python train.py --d_model=128 --n_head=2 --head_dim=64 --d_mlp=320 --activation="swiglu" --norm="rmsnorm" --norm_eps=1e-05 --rope_fraction=1.0 --qk_norm=false --parallel_block=false --lr_head=0.00492 --warmup_steps=357 --schedule="cos" --train_tokens=111800000
Each number is 50 + 15 x the weight over its row's rms, rounded and kept within 0 to 99. Layers, rows and columns count from 0. The size before them is the row's rms in percent of the matrix's.

# layer 4 attention key, 128x128, rms 0.0674, rows 54-63, columns 64-127
083:28 60 66 20 63 68 54 36 44 18 37 58 67 68 57 37 71 48 36 50 45 66 38 67 73 58 58 33 48 50 69 29 79 41 70 28 56 64 47 51 63 65 44 61 65 51 51 66 67 74 44 62 48 65 57 35 72 58 50 43 41 57 61 87
077:48 70 26 72 64 48 30 32 42 33 49 49 64 47 37 29 55 36 67 59 66 35 72 35 62 44 41 56 04 35 56 35 38 45 36 39 35 18 59 54 42 42 47 58 23 39 43 45 76 38 68 14 67 36 73 29 54 46 31 55 64 57 52 11
104:38 72 66 55 75 54 45 55 56 47 51 45 44 54 35 49 42 24 49 48 70 54 73 28 51 44 60 80 19 56 27 42 45 47 14 59 33 45 30 59 61 46 34 83 42 49 48 75 50 34 67 35 56 27 73 38 37 51 50 46 41 63 43 18
083:29 19 49 21 28 64 58 51 40 64 30 57 40 44 66 76 41 36 51 35 38 51 39 53 44 60 48 40 85 65 42 53 67 62 70 77 55 61 51 56 59 78 43 36 78 62 62 69 37 58 18 78 33 57 28 48 57 50 59 61 42 42 61 73
103:30 21 70 50 38 74 71 45 13 38 40 29 43 53 53 59 17 23 56 37 62 51 42 38 57 40 51 65 66 26 49 36 51 53 51 65 72 42 68 54 36 48 56 37 46 34 48 37 31 55 33 58 39 59 12 58 77 38 49 72 39 50 56 54
092:57 29 07 66 17 38 51 49 60 69 33 66 59 37 57 41 58 56 70 49 39 34 62 42 65 65 38 41 67 34 46 69 23 60 64 86 63 46 59 63 19 53 43 38 52 48 46 34 56 32 52 42 67 52 59 47 36 59 14 54 82 47 54 47
083:46 34 39 49 29 56 55 45 34 56 35 52 44 29 43 52 24 53 68 46 57 51 52 44 61 42 44 61 87 27 42 55 46 56 49 87 65 40 63 71 30 45 49 42 60 29 41 25 42 38 32 59 55 46 48 52 55 55 21 77 61 63 49 53
111:65 46 21 61 26 49 44 68 53 84 54 38 07 24 28 74 41 56 54 55 45 58 56 52 24 42 36 79 63 49 31 63 42 90 36 66 54 61 49 58 42 58 39 39 47 54 40 70 31 15 48 47 47 36 56 45 31 64 57 51 29 52 53 41
095:34 49 59 29 49 58 71 58 47 27 31 56 66 41 66 26 43 51 40 40 50 42 56 50 52 44 63 23 68 53 73 38 67 28 66 56 58 46 44 42 77 61 59 63 75 45 52 34 35 99 25 46 38 59 45 52 49 29 39 32 45 33 59 95
093:56 66 46 53 53 63 42 60 45 79 48 43 16 33 06 65 39 38 45 44 51 56 62 33 50 44 26 72 36 53 43 57 72 55 28 75 36 65 60 44 63 47 21 57 44 36 42 68 49 46 52 31 42 39 68 45 49 53 56 80 13 51 41 29
# layer 4 attention query, 128x128, rms 0.0669, rows 55-63, columns 64-127
075:58 49 51 61 77 37 68 39 43 40 43 32 63 37 18 31 47 51 57 54 47 51 42 38 59 55 45 35 38 48 63 49 56 53 65 79 50 34 37 31 48 41 60 83 50 29 50 52 23 57 52 77 65 38 44 72 84 33 37 29 58 30 61 48
100:76 88 44 55 50 26 43 43 30 41 49 37 59 44 06 63 54 54 46 57 29 56 56 45 61 38 26 41 38 43 55 51 28 38 48 66 57 50 55 55 34 55 55 65 42 75 57 68 36 50 52 47 69 43 59 44 55 49 54 39 31 15 60 49
082:26 37 84 45 13 45 21 56 38 53 53 63 38 60 72 66 34 42 44 33 60 63 71 41 74 60 46 51 62 50 39 19 52 36 30 43 62 64 62 66 47 61 71 23 26 38 28 46 46 57 44 26 62 71 53 33 42 48 41 60 35 57 54 34
106:35 26 62 39 57 55 54 41 51 63 46 58 27 29 37 55 35 37 13 18 19 50 53 34 60 54 63 23 52 50 74 50 45 51 49 29 66 75 70 53 45 53 53 64 66 36 31 53 38 56 44 64 48 67 39 51 54 28 60 44 68 51 23 32
086:50 48 55 35 64 79 44 38 40 46 53 31 49 43 54 38 26 54 66 62 85 48 42 48 62 46 37 49 50 53 71 46 81 71 53 59 48 33 25 25 62 42 47 72 21 10 23 49 40 66 40 48 53 65 40 51 86 38 42 52 72 50 48 37
076:57 46 45 50 64 75 56 47 41 44 49 28 44 34 37 41 19 64 39 56 29 40 58 38 60 43 53 17 37 41 62 31 59 60 45 48 44 44 52 29 48 41 54 74 41 31 19 53 34 64 46 67 48 64 21 48 88 33 55 44 85 39 28 34
117:46 62 64 53 56 42 67 53 52 17 66 46 50 58 52 50 32 28 44 61 45 25 58 54 58 29 51 44 67 47 50 49 39 65 51 61 49 45 66 62 61 51 63 64 41 70 39 64 28 60 30 42 15 32 38 46 71 62 27 23 47 37 38 59
100:46 15 60 41 38 50 37 69 42 81 20 52 69 53 47 66 43 50 46 52 54 59 59 66 52 47 65 56 56 77 29 16 69 37 47 24 56 48 28 70 60 63 59 26 44 73 38 56 56 45 48 55 86 58 47 43 38 44 70 74 42 54 67 42
095:68 68 56 63 43 25 51 59 50 24 57 46 57 41 61 56 20 47 33 55 31 42 78 48 50 21 18 16 86 43 56 47 27 36 63 72 45 42 62 61 43 50 90 59 33 62 51 69 14 58 35 62 56 39 42 52 69 42 45 26 36 22 57 56
# layer 4 attention value, 128x128, rms 0.0448, rows 0-44, columns 64-127
097:53 59 70 71 54 40 45 50 46 70 77 68 63 50 42 30 62 47 56 41 55 18 62 41 49 67 71 15 50 53 46 59 65 28 66 48 63 39 39 74 50 62 38 49 31 52 44 56 70 39 35 26 12 43 36 58 46 23 56 44 45 42 56 21
098:47 24 43 43 55 52 56 40 50 63 26 53 46 55 48 56 62 42 37 47 64 65 76 28 13 24 55 74 48 59 46 63 51 51 21 19 33 46 11 57 38 57 30 32 57 78 58 34 28 56 53 42 48 32 56 40 40 33 59 57 63 21 57 51
091:53 03 39 71 31 44 29 59 54 53 77 45 60 51 27 61 52 37 43 72 40 86 55 50 41 25 53 26 51 74 37 52 48 35 63 53 02 57 29 60 49 52 74 42 67 84 53 47 64 61 51 56 34 63 32 61 36 62 76 56 38 39 56 58
099:30 98 45 77 53 49 38 37 60 35 34 60 51 51 46 32 33 51 44 53 48 31 36 59 71 51 52 45 59 76 42 71 62 22 88 87 51 54 44 45 60 49 58 62 49 28 58 39 27 67 43 81 80 49 43 50 50 56 38 41 13 56 50 62
076:62 68 60 35 24 47 55 49 35 35 62 45 55 49 55 51 13 49 69 68 46 37 22 56 73 49 62 22 62 31 55 23 48 51 39 61 71 47 73 52 66 69 58 46 53 32 49 55 37 61 55 61 59 61 60 39 61 60 38 37 51 78 58 55
095:56 55 37 46 73 57 58 17 35 57 60 52 41 55 33 53 46 44 47 51 69 51 73 49 49 18 61 57 55 65 25 62 68 57 28 30 65 51 27 80 30 46 26 15 65 36 64 42 38 42 48 66 43 39 65 27 48 48 40 47 70 58 60 35
108:37 50 54 38 43 66 50 40 52 57 45 42 27 46 50 39 51 55 54 47 50 22 66 62 55 45 65 39 60 31 38 50 32 35 24 52 46 49 38 39 40 52 43 35 34 48 51 53 51 47 34 34 06 59 46 40 61 35 56 40 58 21 22 55
089:44 88 64 45 57 55 44 42 36 43 48 52 41 63 53 59 37 44 48 36 63 51 44 56 36 56 63 63 61 70 71 56 60 49 52 25 88 70 54 80 42 57 68 68 52 39 52 60 63 47 54 69 47 74 48 68 39 52 10 61 53 60 44 56
092:42 23 46 62 54 54 27 55 47 63 37 65 51 50 57 65 55 35 56 46 39 42 62 39 24 42 58 58 29 67 47 50 69 75 69 34 87 58 46 78 49 33 47 64 26 53 51 78 73 36 57 41 31 41 52 45 41 50 32 38 65 24 61 49
106:66 40 48 57 44 52 77 15 49 27 56 53 32 39 46 48 56 45 54 66 76 98 54 33 36 35 44 50 48 60 60 50 61 37 35 73 41 56 20 48 38 32 76 41 41 86 39 21 36 59 40 49 58 18 36 44 40 39 43 61 31 56 51 46
105:62 20 49 71 38 56 28 43 25 63 51 39 64 58 65 80 43 26 49 54 28 63 66 30 20 41 80 51 53 84 83 49 56 59 37 17 57 67 51 80 64 51 49 46 43 58 52 55 70 58 60 67 41 83 59 61 46 58 45 63 71 51 64 53
106:67 62 85 42 58 67 59 24 41 58 25 46 67 44 63 54 50 28 53 35 27 45 57 42 42 70 81 44 45 58 34 37 65 58 50 18 49 38 72 47 62 50 46 34 35 56 45 56 76 25 54 62 35 62 53 55 69 54 35 54 35 53 43 38
128:51 41 56 21 43 40 44 99 60 44 69 56 53 58 81 67 44 28 35 36 38 21 37 50 66 59 53 33 49 37 50 57 58 90 64 43 53 42 56 53 60 64 31 17 29 37 37 73 45 11 45 38 27 47 43 54 55 48 57 52 52 58 22 57
109:58 38 46 73 60 31 49 60 50 60 48 72 74 61 44 51 52 54 51 50 49 64 80 34 70 59 32 57 58 64 23 64 69 82 63 81 48 66 57 77 40 51 46 39 53 66 60 57 47 66 45 43 59 52 48 73 38 45 57 40 50 59 80 54
107:51 46 26 91 57 49 25 37 51 72 35 40 54 70 49 55 62 32 56 56 47 53 64 56 01 39 67 61 45 87 54 56 52 63 58 21 59 57 53 94 54 43 15 68 67 40 37 37 50 62 66 66 35 42 66 32 61 46 39 55 55 46 60 29
116:30 66 43 52 37 58 41 83 53 46 67 37 18 45 78 34 31 50 42 43 63 21 52 69 64 64 30 47 60 44 46 62 47 48 56 36 62 31 48 43 65 61 38 63 64 01 60 58 28 36 50 72 26 47 34 46 62 47 51 38 53 44 44 66
092:57 24 73 68 52 40 50 41 34 45 38 41 46 63 48 24 54 56 53 52 38 34 71 51 39 16 38 67 32 47 59 46 58 46 18 40 65 53 31 58 67 34 56 38 30 47 44 49 47 71 39 25 51 78 65 49 38 59 66 53 61 28 68 46
096:56 52 24 32 32 65 44 08 56 46 07 53 33 23 32 73 56 32 61 48 37 86 37 22 40 47 72 55 51 65 35 42 45 26 38 58 52 41 52 55 50 46 52 57 62 78 48 36 49 63 50 81 62 00 61 23 46 50 33 43 63 40 49 37
068:70 63 51 33 46 28 61 74 78 47 54 40 62 45 52 47 47 53 14 62 51 60 20 55 56 51 40 67 39 42 32 48 47 38 59 66 14 40 50 33 55 45 51 59 62 51 48 39 16 53 53 65 78 64 43 48 69 75 46 63 31 57 23 57
108:18 08 32 71 40 48 39 57 42 59 68 50 51 55 42 56 70 43 51 49 41 32 60 73 32 31 63 33 53 58 33 66 67 41 41 60 53 54 20 68 25 55 44 46 24 55 62 83 54 46 49 32 27 45 57 71 26 47 45 25 87 00 42 53
112:45 56 46 61 58 46 18 46 66 49 24 65 49 53 53 33 52 53 48 48 63 58 68 38 55 70 34 60 42 51 18 56 68 44 94 28 83 51 54 45 33 47 33 76 47 31 54 68 50 63 46 51 56 34 44 35 59 49 31 25 63 46 71 62
099:35 41 34 22 46 57 66 45 65 27 35 39 49 53 64 63 73 38 36 43 50 70 51 54 81 47 59 69 42 35 31 35 84 49 25 54 24 54 29 17 39 59 48 23 49 59 42 63 49 58 55 39 84 53 50 54 46 43 36 64 38 45 25 77
095:45 11 78 52 52 50 28 62 53 45 72 47 57 40 59 58 56 57 48 51 32 49 60 52 38 47 47 59 56 38 47 59 63 52 32 15 46 77 48 12 18 50 58 59 52 54 47 38 51 25 69 37 44 72 30 73 46 52 50 60 26 32 47 65
111:58 50 25 78 55 47 29 75 51 64 69 58 31 55 54 36 41 48 45 60 57 20 76 48 44 45 23 59 50 63 48 59 36 76 56 65 42 67 72 74 68 38 27 53 51 47 61 51 33 65 54 56 35 58 44 32 39 33 72 31 56 59 72 57
090:57 48 53 38 40 70 31 35 34 42 25 52 46 36 64 38 30 45 76 50 35 23 74 40 47 38 54 31 59 43 73 39 61 61 36 33 65 44 44 75 71 65 45 27 41 48 45 65 74 54 29 41 35 65 58 38 59 42 70 51 52 40 54 51
106:59 42 68 70 83 46 32 14 35 62 44 63 79 50 41 41 70 54 67 31 34 59 67 37 55 65 74 40 56 59 45 44 67 53 69 44 79 80 59 66 53 53 61 59 49 68 43 81 97 49 42 29 60 64 55 63 35 39 45 32 54 45 67 21
110:36 69 23 47 44 52 17 50 50 57 82 56 58 58 58 57 70 33 43 38 57 54 38 57 45 68 41 45 59 56 46 55 68 70 74 59 79 40 41 77 42 59 37 45 58 39 46 67 51 20 45 60 63 26 47 57 15 38 56 41 81 54 52 40
096:56 45 63 80 73 39 56 35 28 35 48 37 55 56 47 31 43 65 54 66 44 32 68 56 48 18 38 65 50 46 54 55 60 37 21 43 69 53 49 54 59 38 69 46 43 35 49 43 47 78 47 47 68 87 63 59 42 65 52 60 57 47 67 49
087:43 38 54 93 51 50 51 84 36 51 66 51 56 78 58 49 57 49 51 47 50 68 30 39 46 72 33 43 39 61 64 43 79 39 89 27 71 68 64 51 58 42 48 61 41 38 49 87 58 35 55 48 47 76 38 73 32 61 30 40 62 51 50 76
106:39 50 51 21 56 48 54 32 62 34 42 57 59 49 60 41 68 48 40 39 42 34 69 42 70 45 60 48 32 66 14 53 78 58 34 84 75 31 36 47 60 53 56 35 46 67 56 74 16 38 50 30 69 31 61 41 31 47 34 34 79 36 78 68
100:51 61 42 40 56 49 37 29 48 48 29 38 44 68 45 50 64 47 46 65 35 71 37 57 59 54 33 34 48 41 52 48 32 43 98 83 16 65 66 35 55 42 66 58 69 57 46 53 76 73 41 62 77 47 54 41 27 54 66 66 31 37 19 66
101:39 58 47 51 34 55 25 75 65 81 42 53 52 50 54 49 37 41 57 38 32 26 57 60 33 55 78 41 42 44 39 53 16 48 79 55 69 45 76 53 69 52 36 78 33 53 51 66 57 38 48 27 08 58 44 35 49 47 60 28 54 43 38 53
081:29 61 27 46 47 52 12 36 52 50 50 59 35 53 60 36 58 62 32 49 70 41 79 46 34 41 17 55 55 63 69 81 72 51 36 39 58 35 08 70 37 38 46 37 53 64 51 41 33 59 36 48 57 37 54 40 46 31 51 58 65 29 77 53
106:52 37 60 56 60 59 70 75 45 44 37 43 47 65 59 80 42 44 53 64 36 55 27 36 22 23 49 63 38 41 50 31 46 39 41 20 26 58 58 20 56 39 45 54 49 58 40 25 65 57 55 88 54 48 28 36 48 61 58 79 56 47 38 61
095:45 57 53 39 28 42 10 42 66 59 39 56 50 63 50 20 65 63 52 54 66 59 53 38 44 70 20 70 39 42 25 57 58 68 70 68 75 34 56 52 35 50 49 76 53 55 36 58 55 53 41 36 44 26 53 28 47 45 56 24 60 46 72 52
105:29 60 40 62 36 39 44 75 59 47 57 52 35 17 29 29 34 59 40 67 63 32 51 52 57 48 33 38 56 51 53 77 34 28 68 26 46 37 26 53 45 68 41 62 61 12 66 26 29 68 59 59 32 59 34 45 75 66 65 61 51 37 53 70
091:52 51 11 92 37 44 25 21 61 38 43 58 35 54 17 24 58 44 56 65 69 62 53 59 31 37 37 51 45 61 60 55 40 24 47 76 44 56 46 69 22 37 42 57 48 66 47 29 47 72 38 49 33 23 47 35 58 35 64 29 32 31 40 38
108:34 48 29 59 40 49 37 30 46 59 82 43 32 28 18 50 39 41 41 65 58 62 51 70 43 43 50 31 64 69 68 69 37 30 46 37 31 45 45 71 42 54 62 53 47 37 67 51 62 54 50 52 18 71 57 66 55 67 54 48 23 56 38 44
104:25 43 25 51 29 47 26 82 70 77 54 69 42 64 44 76 56 48 43 30 52 62 52 53 52 68 59 59 61 55 22 60 54 56 71 66 65 71 57 55 33 70 25 58 52 61 60 73 57 40 47 33 59 33 53 55 39 35 46 23 61 42 55 47
101:68 64 61 44 44 33 47 87 52 45 73 58 44 56 71 42 41 52 37 41 69 27 63 51 72 71 20 76 54 32 52 59 40 82 44 45 45 51 56 56 60 60 17 29 58 41 45 25 34 46 50 64 72 65 40 47 61 38 68 57 43 87 60 40
067:33 24 23 38 47 39 66 60 69 52 64 48 30 45 37 66 68 43 28 53 48 76 51 83 45 42 44 61 54 46 37 55 50 29 45 45 24 41 19 36 39 39 29 37 68 35 60 43 27 51 49 38 42 43 57 64 50 60 59 67 51 28 35 46
102:47 24 70 43 67 53 76 58 55 38 40 52 60 56 34 18 65 73 55 53 70 55 49 41 55 40 38 53 52 27 35 36 67 54 81 45 76 70 39 36 23 49 39 63 42 47 51 89 68 50 59 16 64 55 47 65 32 41 36 33 52 67 37 58
091:68 43 66 57 70 46 70 48 54 51 36 64 55 55 73 34 45 59 44 62 63 51 65 14 29 39 51 49 50 58 34 66 59 50 36 19 43 33 39 28 56 55 34 59 48 39 64 31 14 35 57 85 41 39 45 26 59 45 36 24 43 48 67 62
108:36 41 32 28 58 58 50 30 58 62 51 54 64 34 35 57 69 40 56 33 46 78 39 32 46 59 72 66 52 80 26 40 70 51 51 80 72 59 59 37 45 53 56 67 60 70 49 86 57 31 52 26 69 13 62 64 18 48 45 30 71 65 60 44
098:48 27 78 55 79 45 63 66 40 19 32 38 57 54 77 48 48 58 41 56 35 43 45 55 73 35 34 37 41 30 56 42 73 46 42 26 47 48 43 32 46 35 70 32 36 23 53 48 50 61 56 49 64 86 36 69 72 72 33 59 58 35 50 73
# layer 4 attention output (transposed), 128x128, rms 0.0448, rows 0-44, columns 64-127
097:25 85 22 50 64 43 52 76 60 26 49 56 28 48 41 99 71 42 50 49 38 50 51 49 49 34 55 52 46 49 63 74 24 47 29 60 32 48 50 41 34 56 71 59 24 45 47 64 49 34 33 51 62 26 51 55 61 53 47 46 28 40 34 51
104:56 53 55 40 41 57 70 61 11 33 51 38 46 33 72 69 41 67 48 38 36 30 60 47 62 39 57 44 48 54 77 27 25 35 61 71 40 54 62 40 60 64 50 29 44 43 32 51 55 49 56 43 56 74 69 56 60 24 34 45 30 59 53 48
087:42 42 46 33 36 41 57 35 06 58 54 35 49 22 74 51 81 57 44 41 49 57 37 36 15 43 74 56 43 50 74 17 44 54 37 47 47 48 49 56 75 72 40 58 29 46 56 57 64 56 28 47 38 14 35 47 62 31 39 44 67 47 42 55
088:20 39 40 53 59 25 59 83 51 70 74 49 57 73 44 47 88 46 41 48 25 69 50 56 64 24 31 25 63 32 31 48 46 26 46 53 54 32 26 59 18 15 42 74 56 69 69 47 55 44 26 59 58 57 29 29 42 31 60 44 74 51 44 55
096:38 44 33 50 62 56 17 54 80 67 41 50 63 90 44 36 58 42 53 76 68 59 33 63 42 69 55 69 42 41 32 78 74 74 34 51 74 37 53 47 57 59 50 52 51 64 79 62 45 51 61 44 45 32 50 39 34 74 73 55 55 32 50 41
088:64 74 56 42 49 39 38 91 68 49 30 77 66 79 69 75 55 50 55 50 51 49 40 46 65 61 58 42 42 56 26 55 36 58 41 50 65 21 29 48 63 66 54 03 27 76 63 57 43 32 63 34 60 60 66 51 49 49 53 37 33 42 68 47
108:36 51 20 41 41 71 77 77 83 39 51 66 29 33 43 95 46 62 66 33 45 25 47 37 53 58 47 53 50 53 64 45 44 53 64 66 42 50 50 42 44 46 43 32 49 42 48 40 47 59 85 41 49 39 18 75 70 34 37 39 41 58 75 64
080:38 71 63 45 42 61 54 54 67 61 65 38 74 79 58 11 63 47 57 94 33 35 48 44 59 65 68 50 52 50 39 33 57 37 40 51 51 46 58 54 40 23 53 66 61 33 63 58 13 36 49 46 52 73 38 52 38 56 55 42 48 55 99 49
091:45 60 67 47 45 43 45 34 21 36 38 54 36 56 40 40 38 45 42 35 80 38 69 49 52 56 36 47 27 57 55 52 24 38 29 67 34 73 60 33 68 59 70 10 56 36 36 66 36 50 45 61 38 44 63 57 34 35 45 55 49 72 40 45
101:46 72 33 58 53 56 52 72 46 51 36 33 51 24 82 47 65 65 71 59 64 48 18 64 71 32 60 42 79 46 67 52 50 72 45 29 38 19 41 55 42 70 40 72 50 59 54 70 53 27 55 40 72 83 50 47 69 54 63 59 57 44 66 56
101:50 60 89 30 44 55 26 65 47 56 50 46 59 51 63 10 49 59 55 80 53 19 33 42 24 99 79 69 28 59 42 29 74 61 38 71 35 46 81 24 86 76 34 37 54 53 59 59 36 55 43 38 45 41 41 50 43 55 35 44 55 47 73 61
101:54 47 55 44 41 60 46 70 90 40 52 61 43 35 58 45 57 60 21 42 55 31 50 58 56 50 28 38 24 47 55 61 55 54 58 86 43 75 64 67 35 69 37 59 56 46 10 50 51 81 57 28 60 35 27 46 60 56 35 42 53 63 66 62
132:35 58 45 54 60 37 28 45 47 30 40 50 43 21 25 47 38 38 37 62 68 44 32 42 40 54 72 46 26 50 57 43 67 67 31 42 63 38 53 20 45 56 60 60 35 37 18 49 77 55 33 49 43 30 42 46 57 45 61 37 45 43 62 24
100:49 45 75 51 52 07 26 39 22 56 43 39 52 69 55 39 74 53 54 49 39 78 54 60 32 46 62 71 14 54 62 68 40 42 44 42 47 55 48 51 42 55 76 64 25 46 41 37 56 29 21 59 55 36 76 29 45 65 42 29 49 41 17 13
097:56 60 95 50 32 48 42 49 54 62 47 62 49 38 66 60 36 42 32 51 49 14 57 47 60 61 55 27 46 58 15 38 40 54 36 91 42 32 60 33 62 44 62 25 53 81 29 54 50 76 39 32 50 67 70 41 23 55 54 46 36 49 36 59
113:37 57 27 48 44 45 57 32 49 53 53 61 29 66 00 75 58 25 49 55 64 34 42 31 60 56 69 53 58 57 51 26 41 45 31 53 68 63 38 29 38 32 60 47 54 36 73 54 48 53 55 71 45 56 40 87 54 39 57 45 37 69 68 55
099:76 29 70 64 52 46 46 83 52 49 44 51 77 74 53 35 42 71 49 44 33 58 87 49 27 56 45 61 48 33 65 60 49 61 79 68 41 62 70 44 84 58 65 62 57 43 35 40 75 61 56 42 53 59 58 64 54 51 37 53 43 63 42 56
090:09 44 35 44 45 82 57 55 47 50 53 49 54 32 92 53 47 51 38 36 84 40 41 91 78 52 39 23 59 51 59 50 45 51 35 63 47 60 42 63 50 75 41 23 45 54 70 60 21 43 76 43 53 66 67 38 34 45 61 68 58 37 51 68
084:82 11 73 55 43 28 62 27 25 49 65 46 65 20 50 36 39 57 19 38 33 72 74 46 35 11 32 28 63 42 67 23 55 49 70 49 66 52 42 73 49 35 32 69 53 52 24 28 63 58 33 50 49 65 49 42 56 36 55 51 61 61 56 51
105:27 52 36 43 43 37 79 58 40 43 53 65 40 57 49 68 33 61 49 23 43 49 74 23 29 63 74 53 50 59 66 24 21 41 30 73 44 55 62 33 69 44 64 18 39 46 59 51 50 39 52 55 34 29 56 65 50 37 38 43 57 69 51 49
102:30 59 58 63 36 22 57 07 39 62 46 57 30 64 29 62 64 25 42 33 63 57 81 55 50 37 29 50 58 52 49 55 22 46 30 55 54 80 38 55 30 32 96 53 67 32 49 38 13 32 55 78 52 69 72 63 21 64 47 67 40 68 37 50
103:40 40 39 54 48 55 90 65 63 50 40 67 53 32 50 27 47 77 33 15 51 39 59 25 49 50 52 26 52 42 64 28 44 70 68 44 66 45 55 61 46 49 55 61 52 47 33 43 76 62 84 29 80 65 57 54 59 37 45 53 62 78 78 58
088:62 48 31 49 31 56 76 22 55 59 31 42 39 40 37 41 72 36 37 32 37 50 51 38 32 66 58 53 63 52 69 38 46 52 75 78 39 52 67 55 59 54 24 84 74 31 36 49 62 59 34 52 41 24 45 78 64 54 48 40 66 55 51 41
105:69 44 80 41 44 38 17 34 05 51 40 57 47 75 37 70 57 48 55 49 52 56 50 59 39 58 52 65 37 72 60 60 48 37 36 37 55 53 42 09 60 52 58 23 41 45 59 49 45 48 33 64 42 32 62 58 61 43 57 48 35 61 28 34
098:27 73 33 34 63 83 31 91 79 48 55 44 57 62 48 52 59 63 61 72 62 30 29 56 61 82 48 82 24 48 38 83 47 57 49 54 38 50 63 23 63 69 39 31 37 47 65 55 58 42 70 43 50 31 32 56 45 39 55 49 30 45 45 55
103:34 62 54 48 54 53 73 57 82 51 56 61 46 64 50 43 53 47 63 51 34 59 77 53 33 77 41 48 35 52 35 87 43 50 41 40 09 66 55 70 38 48 66 60 50 32 47 42 26 40 55 55 50 18 53 40 30 75 23 46 37 45 28 56
100:12 86 44 46 63 49 62 36 36 26 45 38 54 67 37 55 37 33 33 43 53 35 56 44 62 57 90 35 44 65 38 40 27 36 19 21 58 53 52 50 42 43 73 42 24 45 44 59 70 32 30 61 34 54 78 48 44 40 61 56 34 45 40 30
101:80 25 66 59 56 32 37 72 72 72 47 54 79 94 54 21 55 60 50 65 29 78 77 52 28 67 44 68 53 36 45 58 57 65 72 61 46 46 56 56 79 45 57 66 69 55 60 35 50 57 55 38 57 59 53 59 44 72 46 44 61 56 45 48
083:63 58 75 53 41 28 55 14 38 56 48 40 42 70 15 10 69 39 66 62 37 50 55 39 25 68 72 72 56 63 38 44 70 72 29 33 52 69 56 36 61 33 58 62 65 42 54 57 27 33 20 84 38 52 48 52 49 48 31 45 56 69 75 63
104:08 48 46 72 67 13 48 96 45 45 38 54 55 57 57 51 51 52 20 20 51 72 65 58 38 49 62 29 38 54 62 60 51 65 29 56 62 74 60 56 42 55 74 49 47 46 42 47 56 33 79 31 66 49 89 44 49 57 31 66 48 42 44 44
096:35 25 55 64 42 52 82 38 59 60 67 33 62 35 59 51 55 68 62 54 23 61 67 56 58 60 51 36 71 59 21 36 61 37 64 27 51 50 45 75 55 24 34 59 53 44 35 17 63 66 55 55 37 35 34 37 46 49 35 50 75 43 36 38
096:34 47 65 47 38 58 49 28 36 41 51 58 25 44 20 83 31 34 53 33 65 32 56 57 45 37 17 49 51 67 58 60 46 46 31 71 38 67 63 23 64 37 59 18 67 34 45 46 30 72 60 73 31 17 40 45 42 38 39 54 42 47 39 61
091:39 72 51 52 49 38 59 76 22 37 56 26 65 46 60 56 64 54 36 43 35 45 55 47 62 42 67 50 48 58 64 54 21 38 53 36 43 55 49 45 55 56 65 41 37 44 37 44 63 26 45 50 51 88 73 70 50 29 49 61 30 65 47 36
102:93 05 61 54 43 61 48 44 25 51 25 49 62 45 76 27 58 46 49 58 47 30 39 66 62 45 46 58 66 43 61 31 59 69 82 50 55 51 60 39 80 59 23 37 66 58 35 58 45 76 32 52 38 58 47 47 50 47 62 57 56 62 63 56
093:26 61 60 69 41 46 46 17 27 59 34 38 54 61 55 73 48 23 44 23 61 49 59 73 57 20 34 54 51 62 44 66 20 43 40 48 49 73 56 68 48 34 99 58 54 43 22 45 53 52 61 61 41 83 81 52 24 67 57 71 42 53 21 34
104:45 47 35 47 46 37 33 27 38 71 69 46 32 37 42 72 56 37 62 60 54 72 61 29 37 31 54 67 60 25 38 19 31 47 31 62 50 45 39 36 49 19 69 52 50 53 89 46 42 42 30 58 62 51 33 67 49 33 61 62 49 38 31 54
090:44 74 45 50 47 64 58 59 51 55 56 57 32 31 63 88 52 64 51 33 38 40 46 66 60 33 32 38 85 62 42 58 25 49 50 46 37 27 26 39 39 53 52 43 35 76 59 45 55 21 40 59 63 67 42 46 73 43 75 56 60 63 46 61
104:51 70 44 30 38 61 46 33 56 52 76 50 54 43 52 62 42 51 60 60 56 65 47 22 39 45 55 54 49 33 38 29 48 25 39 59 40 28 34 56 65 38 34 33 32 63 83 50 65 45 44 40 47 38 16 62 60 42 55 38 73 47 60 66
101:17 63 44 39 40 58 67 21 14 38 55 60 26 50 36 59 38 31 52 19 55 25 54 41 55 56 63 35 38 56 66 34 27 22 32 57 47 61 57 40 31 47 65 25 32 34 43 53 36 36 39 67 33 42 74 38 47 36 47 48 43 54 45 51
099:77 54 61 54 66 33 03 51 45 56 39 51 54 61 24 45 52 33 43 63 42 34 36 46 54 46 59 59 22 42 56 55 62 54 61 35 67 32 45 24 39 60 62 83 33 44 30 44 70 48 34 42 67 62 58 49 67 57 70 37 30 43 45 24
076:64 49 55 47 27 39 88 47 27 22 62 61 48 29 41 73 32 61 34 24 46 57 77 31 45 24 57 25 65 44 71 14 42 28 61 57 64 48 42 56 51 47 47 45 41 50 41 30 69 42 44 55 56 57 54 56 62 25 46 43 49 64 72 64
091:84 57 57 55 49 40 68 18 57 70 44 52 40 59 36 44 29 56 87 46 32 70 78 34 45 53 21 60 64 56 41 55 39 59 49 39 53 61 46 51 32 16 64 54 73 33 46 36 22 35 59 74 53 51 44 59 49 60 38 55 53 62 54 51
078:77 33 58 54 19 22 20 68 38 74 47 58 36 44 52 60 78 36 50 52 45 35 12 63 63 39 53 65 53 73 50 49 60 61 37 87 63 64 40 54 48 47 40 50 67 57 30 54 23 41 49 43 54 69 52 67 57 42 58 41 44 58 51 50
103:18 70 54 35 49 76 72 34 36 30 46 56 40 46 67 42 34 41 60 13 77 47 49 53 63 57 49 17 42 70 37 56 40 35 28 35 39 69 51 75 33 54 51 26 34 55 62 58 56 51 70 59 42 47 74 28 37 56 42 55 52 43 46 65
101:68 03 50 65 47 09 49 44 72 69 55 53 63 62 39 06 63 68 40 67 42 78 77 39 20 69 58 66 45 25 57 43 53 75 76 56 62 55 52 66 60 33 55 73 72 44 36 35 58 63 51 42 58 52 34 74 44 56 38 44 69 65 51 38